{
  "num_hidden_layers": 16,
  "hidden_size": 320,
  "num_attention_heads": 5,
  "num_key_value_heads": 5,
  "head_dim": 64,
  "intermediate_size": 960,
  "vocab_size": 2048,
  "hidden_act": "squared_relu",
  "norm": "rmsnorm",
  "norm_place": "pre",
  "norm_eps": 1e-05,
  "positions": "learned",
  "qk_norm": true,
  "attn_scale": 0.187,
  "bias": "none",
  "tie_word_embeddings": false,
  "parallel_block": false,
  "extras": ["some layers without attention", "local attention windows", "shifted keys", "gated attention", "exclusive self-attention", "short convolutions", "capped logits"],
  "init": "uniform",
  "init_std_qkv": 0.0316,
  "init_std_o": 0.0,
  "init_std_up": 0.0316,
  "init_std_down": 0.0,
  "optimizer": "muon",
  "learning_rate": 0.0118,
  "beta1": 0.9,
  "weight_decay": 0.014,
  "lr_head": 0.00464,
  "warmup_steps": 89,
  "schedule": "wsd",
  "decay_fraction": 1.0,
  "decay_shape": "sqrt",
  "final_lr_fraction": 0.05,
  "batch_tokens": [65536, 131072, 196608],
  "max_seq_len": 512,
  "doc_mask": true,
  "train_tokens": 877500000,
  "max_steps": 6928,
  "dataset": "wikipedia_en"
}
Each number is 500 + 40 x the weight over its row's rms, rounded and kept within 0 to 999. Layers, rows and columns count from 0. Numbers have three digits each. The size before them is the row's rms in percent of the matrix's.

# q: layer 2 attention query, 320x320, rms 0.0888, rows 103-127, columns 80-119
# k: layer 2 attention key, 320x320, rms 0.0907, rows 103-127, columns 80-119
# v: layer 2 attention value, 320x320, rms 0.0882, rows 64-108, columns 80-119
# o: layer 2 attention output (transposed), 320x320, rms 0.0784, rows 64-108, columns 80-119
q103 106:522547532555479534504551488462506514432564491518506487474558452516457459506523513516515480488515469476561467446501500426
k103 102:479518506424457408455533488522507531541499454604477477540492514507497483515524505516533519501409540552515584522504473526
q104 105:481481509556549413474569541457517466498467467426572557547484515491526507472473504499510555484518530459558436490515560437
k104 107:470487520494544517458517508495508456456483572468433501429552457498482464440515478511562490491456487465525496459559550510
q105 105:514477556508532486559490505539583483496518456430445583469530477577577535564550485482554488480562563546560536448532534515
k105 105:485488483526484517502437528504461487470465487455506486504554535535566464522494516486518481452459518568554536564501541585
q106 115:437513450538506393442494469477512547434520545544530568467494501549505491469446496528432530481504525541476554515568484508
k106 108:468513487420523489549511521565483520442457459492479515527490491486501414543450459453505470548419450553408460506578515518
q107 102:425489479509495541508513531456541410461449480445463469462515615539553515471452462556522498584547524562500452466528554518
k107 104:429507483465500530491548465509536424440487587506473502438393593473474499578440437506563539535552502504492444503535502457
q108 109:501445550522519417484479485503454447584559491448532444443474546519517479487437484449484439506474491485494541482531471481
k108 107:537465526566540523530565506541411455493536534430577507601513536511518503489513573472521549546534547483481508487481475524
q109 113:503507510455556500414527510385550476452498416501456510539458486491497456409524513568529541484408493526557528458540529503
k109 108:514514530473605485530471407463550432504451477475447535453529462480506515474490546437499486501456499571437494551521473467
q110 109:559499542517549504512477570548558419531528555454499511514598523488540462451501550533485445395456520542537521486433473494
k110 109:553540580441515446501463485467489509454447447477529482505499455512531532428561576572525530522513457476482521577486535478
q111 104:419495532439450531482538502538464505506495479531500527428457455579519485445512513454527505514477420504474474456521487520
k111 100:442566447473433482484609490426523385522546484561506549486485511553595530506545517502511554515473449559554548435478467486
q112 112:479484446508556511537458500474547473512522487433539431507517506471547507469540467541515480537508528467518531491490554493
k112 109:510510484405515523540523430480564491489451516520501494501501492387526527471509505499495474571469522481537572492516488511
q113 113:475519512499502505477493501507434518482522546515566482523563423513474514519500503537557527507510491506521572537499492503
k113 105:518498472515451481474529508572456563476522514516464519403469455524446549504566489503544492457471465579506491478503467533
q114 116:527491500520531501531562563475481508512532558475489523523536470471458546478470480474422518512456504483474475418527596429
k114 104:511534494458566497443536524421518476597464551502508422510451507500440464520421494479476539491529507482389553473473587540
q115 105:516521531457477565429515499532575444468533503495477471461485461528440560514559510509556483547433440478501495571540500469
k115 104:486446540516512517538500498473522480485486469528556492512434487529480495425522500530551593525510572609555568447534500590
q116 106:452546498549525512475523430510427520565562444563547452501523474512551494516464487513515536524437481486615484571482488470
k116 107:490545490503432601491519549571497549571429532581497528492511474450520517571505560486440504527436524502517505568564473469
q117 104:570478507545533495431467507487516473464445557505472489492511519526518453431451491520415518488495554501511453539487450483
k117 108:566471498516435478509533422422487497442522412473414454543559517520520421474468518537466490474432439504488498456438456540
q118 105:455436539433528514418505459500446475524457495488529578508524477526488523537501451453446556477511510575460522531514498473
k118 103:515476468469508523538510504485450448388479525507486523482448527549497507476452489489447477556450538512543492493465515552
q119 106:472466486539548526475496514552481494396597553552549516539448536528474484477481557532465488503524468460515470480519518527
k119 107:470482484509529473527499504490538504444473503477496529515435507478494512558522541543473483461433496494537432482556477456
q120 105:494518451494496536502482517532492476455502486519492479502534445489534514535495574501497536470560573436510567548494494522
k120 105:547490432486503494504523531489444483530481480500434514455461468497475489464508524501502462532481480330531500446561445479
q121 108:496487510503478454456582518462448481386546486498478517473515471453513468528540470526510518484501484487511460513541453560
k121 107:479504548413414520521525545502526518476505531500457462432531411486551445522546426568487547458517533576444543486547436471
q122 107:469483474488501464529461527472476449435469563569487507497499507455543504433496485519494540447492500462479499490452468491
k122 102:516550495448533415550515512515515429483491443492466504512576472419524446523516456544495462459514538505480462551468460530
q123 108:455492523488463497505533524517555529477532467484525529539513568423520514531465467574493465485562497524495488542578510497
k123 106:468523492507472456547418489499522532442507563488492550514564553484434462475461443447500571454493484501420485479484520509
q124 108:547483535442434481431543474487581420489440470485500529515467499482489450486459521475507521495489499499470440519540444502
k124 103:507476508477490429489502481488529492529539483450505570496561491482477466490491500484481625552462441513520492542522480478
q125 109:503583458491534480564482585523437507476480481479498502407525428482546498421485465459472435537525558492446507502528479510
k125 103:428498564545521430522453452482424485479508505514474518539499485500494504541466505439533449493553558487463581434511443514
q126 106:475481511490505494538500458505517539472514468484556384503534446556511458504565519470507510423483535492492503523510470525
k126 099:455567520487473503486488527476482547510504528510545478541495479475451431454594480448511558466414472446493539485464560515
q127 110:458554435469498566540461507515510567474476525509533450467522482557471506509442569628490468519451469468452511461511477492
k127 107:497511495443505540530458482543505529569506475471502490499508512546547475516460467573515538466563515488558518431478430482
v64 106:547515458487515493472526434515530468497574485578506576400482471524456487453465476520584427465426519519466441488524531547
o64 108:466509566509486537500493506511475548563491490422448505450561503506523542522510555503454587525559518472515610523461510457
v65 114:448506470501479575512499523459431578481461544543494497592460487593411463550487515502498435479478526522466522482546538479
o65 113:529455557424535405506477536505555409548474473480477478503538474408519500487476482488557574523538543504464534552453519504
v66 111:602536454542467474580512480583479501486535480493445376543546552534549517522458456481503509489441485536522509449469516523
o66 107:449516509541543465477389505473461468474496520530516521500510475477480457479546522470518538466525512471478467486484490489
v67 113:520424482538491467506516421508468498510457535450463567498519481522502515472508507481515514520522528472556450531408475561
o67 110:515524510486527489452452497502476473508542439523538512488492526494421515491452505510521505431470475532436555512566471511
v68 111:516532474492490466442528434527470531540469514508431512548501536485500516547540428459489544549565464512396519513542543444
o68 108:497437531471560437508467542482494439518477520541585481455494494501472539536470537516454522516480555549505513453478459590
v69 116:501571575517516389494500490509466533441515435497482488508514481485489541557483459546526500544508529505485504530536513427
o69 113:457498465524485571515489495485491496489436563516468505537588497471528506482576518511536502511548473545487506462446497570
v70 111:478567497527531455486481452530479449512520485470496525531630540521495562447440615529506552502512511531516484514442496550
o70 110:474486463473436512503460519433497504491478541453491433412419476467537524582523486459476524468420422482525499564454467442
v71 108:461557505502526540451472554417535488469423553557497464478459538513439511546502496471493429509559546500475508491454487564
o71 109:516452500564473474408522507510473556462579423419493551467537447501466483486464485528458562507471457546548479491502494467
v72 107:506479468465523519526497420562460557421435467498500497553405453523532509557508454471499538588560474472459497392492494554
o72 109:542477477481430441435481551510538433548565520499483521479533541447530532428538541557505461425503521514556474537537579502
v73 112:545492492500482527459585513502528585491463511527602533497489507527555545470529493512457574515587479505532521483493467468
o73 106:555525534448531487502436495504505486517490477455459404479496497547525531586536489521523505507516529495470517496529527534
v74 112:504539415521397480488521407453523521463496500558515449503468514482447525525504511464459440495432502551492528472498534505
o74 110:463476560516590501507539594539421523524527479480478550496486504496536480497451530563563513417491560460450521419506532496
v75 107:526544505509548483492491455513453476381516434470466453509477517525536559487500539530487483512474481524447494514443489498
o75 104:512488543514513463511491479481539529609478495493519508542514526499460473488486523543507473528478506432505488496503555434
v76 115:499471504478503548538480522469530467431546487548525509520493506532507491504507514516512460616495519489456477454457492419
o76 113:490517475497541479439490448468447512536434520494477500550531549495483524492474449477484578477494500507545490515485511489
v77 108:450476523565516567557524476530498514568560455548509600532489535466584502447483497493529519507541534455497473566493488506
o77 107:534526401427463459551500482486593511534420553471514484499485437462476507551505482531546496473421476561533573450580525486
v78 109:456477525425540523448493511531503521505485446490465483497546432517503404506463462553467477477545497510479474472587475503
o78 111:526495478561479434553520517482472422524515475511532422563529527472464476442550490432499479539517487515516487473533475500
v79 111:439495554519524476495515549499476453473548505496492517480465488494543476457464448442516569468537438603545556540378535609
o79 111:564553471510517510459506488487524483499448463466529541518506513545481539520536507547485522523480510408443436560548484458
v80 113:552466477525458501493497502461432524526535490546480559531477485508557478469451512544559539533491495536516491443483521530
o80 110:489518438479474506575502463506565473485423471439537508472508461459460522475508569481516458426506479456495424599519429518
v81 112:519471493509500449497439508535524485510470467536535554460533565478599472468503528513502495442526502478504514433555499609
o81 107:513517518453499595544524453531412464453511511514528502434498430431562445441468609491495530593490487486499433512513511470
v82 109:542478489497547571557498478575537516526480504540471434536503451514443540504500412472540516519488508560536517488543504435
o82 110:558451529531458498554495492432427509450472513462461572443511551477464481515472573544478553504562444471469473505518503501
v83 116:533469559430527485505536517501506503516448522503444488508482500594479492455487534540485566503529417506528486539554433515
o83 113:477522464547480423536429545499588465567571471489585507530475538431499511484539497543492506482520482540468536479456545467
v84 111:479539485411509578508431525458471482497561483459469555534508511448572494508539425470527544554516529545452572512510545475
o84 112:509514515543497490447564492586520435454427571471531493519493497539467510546411508516490527442501544459549510470523493485
v85 110:548549389470507540459480517510527476559554525510446526512435480498429475503483484499567486546546500546534508501424505523
o85 108:492494587482493503494518516472616528520471490547533479539522541513502472506535521519489471440521504440551491487508502536
v86 108:514526458469514566527387478486501475507419507536532494516537510493569485549495556494470509526514476532523503597431511486
o86 108:542450548557525530447550482480434506464548470495497447455439512491464545488472500495460475492525514475433501499562491482
v87 111:437476485458534504451544467491518481515521442562481435513440491497458550462510506531458471574441626443440455500515462540
o87 109:572515504517454525535470522511502429548490538488519525482438513500528426534529447514525535445486457578523515444481507479
v88 118:384519488508553471551453521489543446440553489603529504568497582489555532525565453540530442559477448491528469498517515456
o88 121:494496501491472512446530497510469531549420550455460454472477504436498468479461494445471537433499567487506585433465512568
v89 111:494491504473547484424460538454484467510386526491526517552504466440438452534549522503538543510467520541528489473526532517
o89 114:567470543523451568570470466503514465525575533531496493424521544514538534472529511503482501494505536490456463569472481492
v90 112:542451507581479525526521522566496514478405550472520561500510448557512514422467511532465556517491494567571474577481475434
o90 112:472502540436476499529539439449437485484530423408463565538514579468521504555494488412522482489525493490456481433590512502
v91 113:501544465535483583456461483471524483549471481515464511541485463486488545469561514457508476518533535492437515481516561536
o91 118:490500488494472505572480483507551497499486533510592478541565498554415440487468466540493501483476494504544547512521497473
v92 113:559534439515416428563413498497482555443471493510487513467493581496479497490512526485502475525532503562498476514459481482
o92 115:489509503507537447488501510490487494503498495515550461503510465443467527536504481511465547506488445419490515517577500458
v93 116:484483541493489435454425473535516545507503501454483550456431496540487421528555465519474499440551518516524460497502476441
o93 115:434506499493499452542493489478517486482499549522489433560537524536485445468483505549500508489528492482480452513525499528
v94 110:489537469555519452493466517500463553488449526519539454525492518475501536503397508491513551458474515486498486602530480542
o94 105:509498444470445496484491525561482480515549463444461550488521498445493553464539536488480553491452482515430450491530466482
v95 112:481443533482512589533513406531487497502553471451460540524442515567472531453514562448480512489508410509507496485539502487
o95 103:572480516493484460475522550432482523555439501473484496505486449473583532541490552468521486508538540505486541510515482506
v96 109:480425439474516451543495624524432493546500496511500436495450512542484456530477513454516524433456544469563532485581508518
o96 107:454520540527520514503521536394493542512495506508443592510502484485548521491551534592492524561538491456469520481484489476
v97 111:531476473485544530484465497530439546458537513455517540511521437522585507505573507495544517484423482482432479445453536518
o97 111:495538554475516477463447485455515502437476511535513456487475537410461481507467476493492530445550467535565509502503442503
v98 106:509555531473491497445527472501523487525541517556471567537496469470556560554523508572528511485478480480564555465454490507
o98 108:390447505594548529519529510549477470519445545498561457510476551512439472456505417464457465525502487493442414530507553500
v99 115:505460479481513535459432489512516525480595505411470531513481478461493501539495513426455347545568410544515483486490460527
o99 107:468526506564514499540520543446440515476398436522519419542467490535537460582532534474494540488464564496524523525535655462
v100 113:476513568461556429546512512486525510513563526521496490481498502480485526442488510468475500504534487458513525562545523534
o100 109:485438439481519536545509479500505488504512530541510509526377447511455450532496525527536521446471507479483560466513480430
v101 111:479452439486544479522495550506504531521403516553542499495492440470523512483570556548451563437546457471569498439530475508
o101 106:604516532541510562487490485444457469497525492492471456434472533482519482503499406475541439510507519487522515548534562533
v102 110:481520503541475534493480457521555506533518541547535525484471536447485542481470542445470514475526541485448532421546600520
o102 106:480516528470551486466445573549488496467515501449451454482471482547409478547530457449501424510417468523526538557538467469
v103 112:555502507492536510464447578535528577543423463496521514474459589549464451461543528545495460545554439513461460428403530469
o103 122:472518534563462481558542413527472511486505464522522421483529452399467528526484515467512545432466514553472570455502482565
v104 112:470529390439528481613534471493499500491553515547527466401538451582491512490484440471496489499513485554516553474528395559
o104 111:511505549545475442421494430543536457483473493500432512481480515477450462414489516543521537451480511492510515519521486456
v105 105:542515509508480591547606459455547494533491453514492482545512448400481459512467466473600482435493506497533421469459499499
o105 106:533504559461552505446481510491509553438485543512465470534495541562489541471536515522528446557502463520425561523451481561
v106 115:512468512495522511495456498509466532515575546534459463482472540564457395454478530591528556498477458469495481559476535540
o106 109:456465520568457526512507464452556555513505483497539503557520444564534522494513520408475448526474505445480503421478485489
v107 110:485518463471455491504573525406545555512464505487487565420530524485565504469576488547494459556488550515457537479590513524
o107 107:540481502530517533494501503499443465514527497478505442533513549455462476594468535424537516457521496513524480475472456437
v108 110:570470522500470487524503535489526478464498455463455506497473448550556452590546478557569435527539415530574513545579528498
o108 107:446516491528510465512470508464506452441477504466539496489520557518422525434497409472483569439501506456509454495419524545